config.toml
n_head = 12
qk_norm = true
parallel_block = true
init_mimetic = 0.5
beta2 = 0.99
schedule = "cos"
Each number is 128 + 32 x the weight over its row's rms, rounded and kept within 0 to 255. Layers, rows and columns count from 0. Numbers have three digits each. The size before them is the row's rms in percent of the matrix's.

# down: layer 3 MLP down (transposed), 2048x768, rms 0.0786, rows 1985-2047, columns 192-223
# gate: layer 3 MLP gate, 2048x768, rms 0.0801, rows 1986-2047, columns 192-223
# up: layer 3 MLP up, 2048x768, rms 0.0808, rows 1986-2047, columns 192-223
down1985 105:138131144113094188144145154102163132112155151118146094104105132143083050103156178162103073147132
gate1986 097:067098163152121135123112119128036119118068147119130095153086134178088163136137123202174087134147
up1986 095:151142153107187096129154119171126144140184134167137119140151135171120154120131123148144125144114
down1986 095:132115112117122065127137103132160089144156058139128137153158170143120137131155119141124118153190
gate1987 101:176163159119151130119116116094093150124048109116086093124197119142126166184113168092092169103136
up1987 100:150125185118106110131109113122144170119136095145092134099165110063170125116082108144150114148117
down1987 105:108146180122103149189128172119103149063115152121153077150097115077128132139124185141086111139135
gate1988 102:132130099146131108075072130158168163117111193101102081137151147154141123139124133134141054137044
up1988 109:170093149077093113100104133133150152141091138099099144158070162197125102181195164152089104146179
down1988 112:109107168078121135110093115140176128191109148146125120166125168156065087139193132150120128111182
gate1989 101:129152177103103134111112088080150166165121111115114130094057122120133071095108107068147120136145
up1989 102:147136140095153120106114141208190123101098086120095128138188155140146109171119165182131105150115
down1989 097:162094135123152187089131135169090168143069117115074087145141129086136109122050166114120081092149
gate1990 090:173116129110146140156122151110177078157148117143068153158065113048126136096086128115111131105099
up1990 094:172118163153188163111149121094192091141134149135141181118187095134111123088145158138108087080126
down1990 094:118141122187103115140110137146136144126121095102136094177096089119085131148102168152086112149143
gate1991 098:142140123212083132106155169160098121149123134063107109141115143161091098166163129106138129081132
up1991 094:123119140116113094166109094136131121155103128176125151116175111245178126095101163156160139136081
down1991 104:112133178116083155107131154109169120103103132163115101072127117159127088166123159148185080115129
gate1992 091:164122135118128163165136142190105201106097091148131022111050100146179134098146082113163165125185
up1992 092:154098113123134117105125111050128054126126135176145191112129085116125138101127177152112141104082
down1992 108:110129171159107108136147106152164123103044126124102147059125083108092092160175134136179128175172
gate1993 095:120098086162095092076133073179110127116134155114104122134173119159190099103172076130142146082163
up1993 098:154163166091103099145108155144086163122026148092172103155116133123174099165131118131104188108139
down1993 098:147131129089102070103133163136104139066121134110123113162055139176102102097171103146146172208155
gate1994 103:185151138157107155127165097185095170115157192157119137135104102140128106124128130080138121122138
up1994 101:163120148136124134146194110130118087158111095111112152140128092112146187096130146119122112127209
down1994 106:156138145113184166128164058121111127152139158120173177127134080139143091134089155164153149125167
gate1995 094:133129071102129081121092128203056148119089088175142110105142103084108154144085130086160115123123
up1995 095:137127120151153065153174131140099153159128147145157126168105109118138212107100086104165101155098
down1995 102:103100127137109173106111094103175130105131130139141076105058119148134191166131061070100132099104
gate1996 095:051178135160132064092071148092121110142183123132115073110207134124177128149069174103096137121125
up1996 099:146122173166138173097087125059099120104136162153127151156153127112125133159170155097095151106159
down1996 102:084165153137115124154177167160118156114068117122160191114156156094083188059185090068152113176133
gate1997 106:123132100103122076129167141148146130110108117108161149063137115185132123129125106121116056084097
up1997 100:102156117095052153096124144138127175152164222129177156143156114082098072082129129141143118107168
down1997 107:131124159131106143080159069130152151100105171146164119119116149118130106166123158103142133156139
gate1998 096:112114179062143138163098128144105127114156143131118108143152122137095057079116106070174170172152
up1998 088:132144117090119143172090074147113103114164115146086097146200139111150107105126152141172159105126
down1998 094:113146086138107140118133112152087075140128142124162158162175088152157137063125118148113174121060
gate1999 100:059113113109117093141186142140148078106184065143081193166168074088098168076204141095121216112169
up1999 094:055128062107149152153211093107138155147171050150126133085116150113135156142221170127137201141194
down1999 104:107107164114162171082098207157123087121155082138104155147170179119081092118107109150123123117186
gate2000 091:137124146113118155111161115120106172091096117136153124131142149136088128160159081126149116085140
up2000 093:154112150151150117111091106017135104158177101174158138107143168111151140149093132148147088149200
down2000 091:099184153097132118101129130171096110139110145141103133119105138118140129112153152171114093167125
gate2001 093:156145148103154031144085141147066117077122118126105126164134101074081089115116156178133133128143
up2001 093:146109122099138128072120096176127085083149126096140158088144070126100170153169140122163134183148
down2001 099:131121080191123154099120130228119146130125195125126123173129054101081173158167139162116123095064
gate2002 107:146135062110064105154136086125113122139136154082129183128134109130147203138039121059132097126106
up2002 103:117161117102166161110144144069081139137151155106112150136108104159126060108144137132089127154128
down2002 104:172120103165118143153127124109114148160168140079123079144101121146075073101123120102166149097071
gate2003 104:170169143109205107097083148155084126157177102055160132097081102127104112160196139135146112111166
up2003 106:140123097081166087161078144136159176096130097104152095122127152140164121192154175121165134096114
down2003 105:155148092148110065165071133146150108088156105095128156153129116100145131146113128086078072147111
gate2004 102:159146111094104135142059156130180067151151150097091112087145163119060086161110129058141092139115
up2004 112:154087131117120101146117163083064160136073131142190130109110084081173135122121146201180139139137
down2004 092:133123123128066112122094142136107168130125129084081169136103135089109091092137121169105150164045
gate2005 117:157071135151103116151130072105087118109083118165117090117106128148120173175159111158167057093085
up2005 113:151046152099124103139130112114119108119100115133140078164111144110147127149117155167196038107106
down2005 106:099124127092140110135102166104177089102114132098110080174108148148132103142045112156103152114072
gate2006 104:121175106109155121206116218144124117198147163104107143179142138150135148125128143089109121117141
up2006 096:110113157123177189154134169141107102081075147125136157156121134159062131087101162108124175109175
down2006 097:109192122168115159134142141116123133158114147151146086127094094150110137085168105157141158151130
gate2007 096:168077102102144102123195104176051180162121173127124069108108136107108140081131089155136105101142
up2007 095:143146153110140172136099124108132133100141104175090110051165099131114141116135113132110180129170
down2007 099:165124155098073147129172067140097144102126129194135084091161134177159102121109085097115067129145
gate2008 099:177082152108128164161101144082156182088089102173123153167188096174143108158119149115079127114104
up2008 102:137126166082138143117129128110122128145132063168121152110112107125187173096162104112066132147121
down2008 105:136107119125123117159147122156127124123109140192148141094097091102146125069186109138105131118162
gate2009 096:146089172168213159166114143135105136096197113148105133150081151097082149096053073116099175101098
up2009 098:147135101152128178076162090168153162187136114108140133111123137148104097143171114144130147079147
down2009 098:192112124202115159156165133086108122150132086076081171100047090109124099136182116129143130091093
gate2010 111:116120107118123095078134166127131058060130088128151093179201112169085152156176154117161170116111
up2010 100:122152117151169188146145094117148174139135115141102118140110175117152101134156088107153160193089
down2010 104:160129095116111134125123094109094137118122170171132143108161194149097044101139126081122059168116
gate2011 102:129128150126186111097162113122151096129153139095137155060094147105130195084068127094115131106139
up2011 109:173168163085180138153173183138146051214141117123130123089119207153078157157127109129112116113136
down2011 110:125152128131148115091176114180149113075152133166143197117137187167115040061060101122119131073144
gate2012 112:097112134132133144099089168179151120151166131135063027098140129132193138109111162156107142129069
up2012 110:118087143132143145100087117093151089142155112092149147132168133144086167170074130114112086205124
down2012 110:125169137126157098148076111137083057107143102129109117137130099073122134097102134169124119148112
gate2013 095:143177180127137154168175103116127128067167122111091088139162151148085127181170149107135099144111
up2013 092:118065143123172116140164046121152119107076120136178209050090083140127109078126153152183111105147
down2013 109:149170154108105201138136101093155078139108115135049173137127150117150093042111141138219148106092
gate2014 114:132094106120110155183079152068174151135100123103128148099118102086144110177173162154134113175060
up2014 103:154133051148115161113120128151123124144098100190084126063095105079123141217197146192066135088131
down2014 098:068109151113159150162140149100173108146208153155165112134174114107077118109140132144171079128108
gate2015 094:156149164096170124138071168094145083143094115118121085109114135182152186117118127158080058074193
up2015 096:043077142128100112147116074161133083095079106155074123080114110101105068183118141090193104083115
down2015 101:117101133134105156123108079157114157173132048151148114107142113125119092124132123087136143140168
gate2016 092:126161148177152111103115128133113164135096176068158203131091115105124213107073115160131120134087
up2016 096:193090202076083167116136170183225177154104142079180116136113130158156096118080088086061147130144
down2016 099:105123166136157127152093131139131134114148134155112103136094120101159171085125115107091057091113
gate2017 096:156130093132065137142127132125150152143115152132172165167120132107072157105155080091110152074126
up2017 100:116135135173155144167118124099074144060152146121131166154148108097089112113105183099137081140163
down2017 102:115079126097126134129098128083100154160111158138107169086063155121118076124109114164084045140129
gate2018 103:158091163208106131185140155138119157146147174041134126131133134068170134103194152147082149135080
up2018 110:113199119077115160158122156132132134152155068165106136149172151146143128117111150140160120149128
down2018 102:145118093144154141148090104133102094162176089145176082125145123130161114128125151126053086186072
gate2019 091:129077106167121101138166109131121169074112102133087204113147128177097098170105151145124130149200
up2019 091:125129090122090122126122137145166128101125130122113172183113169161072141159129146121145149186163
down2019 094:106059134142074140177109162133145161157139119089128144159175164139125168140120169095125171152144
gate2020 097:034153094120153109103182084045118108125159151104131164086112150119161117116114105110166106094092
up2020 095:132098153110110148083139124147124167133073103142115098172110187155082091092140140113110147125154
down2020 098:058109124127136085086158182155123140134125153139147143092125179121118134152153157124111115090136
gate2021 095:119084053090124094177178148163125107137141112086118136142093157081131106098127156113101090151142
up2021 103:147094159183087113106157135084094177111114171108075046144153086141172150107177130119094179152101
down2021 108:144099141181107166102118157147108179131112128093114057143099054168120149156167148073145127123123
gate2022 101:115092136076126118127167139181142089129124114164158087119137148097149173102087134136097148123156
up2022 093:099183163114174161118129140039128170092066081138153175135139101108123174140075174127120169123127
down2022 103:119158119156146126118134142120143137106065153107186189164120145117135148104120172160110125106111
gate2023 098:135107134134134168185092127093151116094168111163110129077138120138039113156122157099113091066134
up2023 101:136146106137158128135081136119166091129138149134156133067151024142110149188107118156151159137095
down2023 100:073116156169127153110093137174153157131165120107142123125130128171079094165098136119165182169113
gate2024 098:060143107041091120102119133123112105144148099154111149083174180163158194069173103165096137165146
up2024 103:158140121152119063128172114138124179147092134113120120143137137121128153182124083189126112114132
down2024 105:141165145152157046095155140136169190109124118109110092124122046103165161106107059152054099102087
gate2025 092:159126145119120130114232176162184148116142086142181189048121110119102121129131132121095162040167
up2025 092:144135129147076186111192182045159088177169091142137108115128161151105172125126174146132134073146
down2025 100:120144154110136085187109145108137197149119134089179137145167170119142140114102157139175144112179
gate2026 095:157090171087144096159115149152156085187181137133133174131165080100078107094114140133104140099136
up2026 105:194131133126153151111067126134118129126116129167179115118129090088147154134173128199058161132111
down2026 107:152077122157125074109147104077138172101075134136107127109116161123128161096159115141104160150089
gate2027 101:133069120079189106140163111110079141136163104146094113104172067135188098066133134105092112128117
up2027 107:095119128168114124185077117139138167099156108153095166150156087104111096096117110125166189115153
down2027 105:139104117178098089148125114181075112139191104141176133137172149117173130125091158121121134182103
gate2028 097:153088098123172111094082183174152121100157137106153159136083127127100131120122133144110106158066
up2028 095:081178131123146178161077117127123149179105161121095154097123175097093179126081131131153172140113
down2028 098:148080095105113180120132118146149070078088148189088173117150133129127093159155106116175115108078
gate2029 083:157157205077147143116119122116125164171112127121080077147146130142120152189081123153083099153136
up2029 089:165108141112079142126105140056152159168193101181126110121114127176172142168114105176083106180059
down2029 094:149144139172141104102118170106120088156176159144060121126100127141146128083116081143071173156123
gate2030 095:133067129112102165072167070161128132147092123126144073157099110167120158139102179072150143148125
up2030 100:139155127133172171124099142144151193092096124083126155064140143118192128132154155121131153169041
down2030 096:139161130128095185079120099152141094162114156129080044144133122054159128172099144172175082151151
gate2031 091:119102204125138171177128168163119090195043158124138080112170100108153129116046136181092086102128
up2031 092:070100134104083123142139181115077121098131071108131090170154133157131127153152070148212138104154
down2031 101:093123122108121092096190127122144183165092113113106166091128149105088060149152163112143130119087
gate2032 094:199141117135162226158080192149094165109163105083139161160127155109151130116111172123094118098143
up2032 100:128080149164076122101135217056122135127149083099152144125100111113178127128117098160122130136189
down2032 097:179179147115148135108150164104135131100138077150124122127172127126108166148096106157140129115187
gate2033 091:072092128132140117169158186180075214111068141107117170115163126150107127164161149114085092138073
up2033 093:065138113082108140147160198147101159067085166142107115078136160173096079105097131149133168115142
down2033 104:123129114107100131132162171159128115102152124113111120099102126169167097115095126106142109181157
gate2034 091:160151170114220144167149147083129158089112128083130093100112115142133139122112118118092162122076
up2034 094:110130103150115148040054205115127144146159111090147147173087097166147100137134153118105238080077
down2034 098:093101110124107134137112090112102119046179127118111128119129110148136138046160087133161070124144
gate2035 102:143097095078143186139174124136180142121155072138067130157145101151146105134118155118107074088126
up2035 092:088147180083146133087122128149107092111115115140119139127112098143100135143103084125050121117110
down2035 095:080131129159085149161095132146154046082096078170137124178094140148127132138139126170083135079127
gate2036 103:141175111143145130086130086129110109130134088099096054103186116159080109139076138151150070088156
up2036 096:121130150166196108154101176125102126115090125188097111157056145091081111118106070143172090110129
down2036 102:123045133156103107169118188129173115127131109107181093179125111142185121116133183185115224178108
gate2037 092:130154061196162104095131120134114135115073151118170098110097161116153155122190118094172138161165
up2037 094:117141145153150116121170144126141110123090118110113141078115094119137091125140055115115110091057
down2037 094:109107103156128101089091132141106117201141122126094058166127161088150077107146080159123111161128
gate2038 094:129157108077168127143111109136100161157117152150127135180097140114072133126099169160148136082130
up2038 091:079121155149104155111128111108115168076154089085110093100103170148111137169089116153109130138119
down2038 094:111096119141159140126131142156162127118153142075107100125110041136175077082116100077069148117184
gate2039 103:109129114182113124180139147000135108087124143094082114132087102067180132170093125179099157123153
up2039 102:113163137135126102150154122152099182105169139091137144153100106089119127122088129073117129136079
down2039 100:198123155178154132131144081131084106123133071115149126138089172093150136095141115113141121145160
gate2040 097:133150144133125151115148161156103116107133141090144109097087172095156109107125123081154154099176
up2040 097:139117068138090071152108138140130122116130105112216111109170119154092109116162149146177092178126
down2040 099:156088061127147164155137108080166128140141166081113109080105123145116209113140127084144111123084
gate2041 127:093172114102143148141094079119143096090101076144131119098146099131204099083145108150126154124158
up2041 116:075131052099210169155177149123191117152150124141138142056115206093094176139125093032144144127127
down2041 102:173138116128154063151130089162122158163180103190157148104147119093188103106138128108145105183159
gate2042 096:171137116092140168107099053111105101100122070045172110113109111081113148128063084106078120149138
up2042 097:078114161106120154162121126120163175110099130172134148161123155164179131107129134150113088148185
down2042 100:082081142083115161183125106080114135080155122122080175206138175153167144087084084149089084164144
gate2043 106:126158140128143095143083066227087135104187131138116110127131129131080155162151106171119141129126
up2043 108:100117117086083122155118128100110128136132164130076128128141098128123133137130095137150127116161
down2043 103:145063094156085071112171136107127095140120208084117112098125104141179087106098211091149128140119
gate2044 098:140127109118137151175142159160108148110129086092136211113175102129079122155061166119131187106128
up2044 105:203115179105170175168159146141142133087118128097107085123118139118063126133151164110119141109088
down2044 104:219152054114187134156113133198146101118167106137133105110101117140158152139200198135174168178161
gate2045 112:078144101133144126106127144141072138145120103091132107197146126116071102115102152151134141157121
up2045 112:107085116068153086079107144118160134159112162064188163116073146094109118143077171127085141120179
down2045 105:170086085190123141083193104167191088133140136097130198135135175111109151123132145086113124202161
gate2046 099:088104156150094143111174169152153140115091118030125126160135192081135091118156074074115133130122
up2046 099:146041085149103105163170119182106143145116170141139133092161103142096111128125089148128110175155
down2046 093:131083079140168126131147125084124083108170187141137114100086124172105199093170117042123074172131
gate2047 103:149106148178062122135128139128155155107148142133069101140131141135159160142054139138130169132122
up2047 103:089147113122151125098106090147139130094125140143189193142099073133105148144149114129162075209117
down2047 100:120132068126144108142122132121133095149113124077115124130114096122147106081120194115151068086104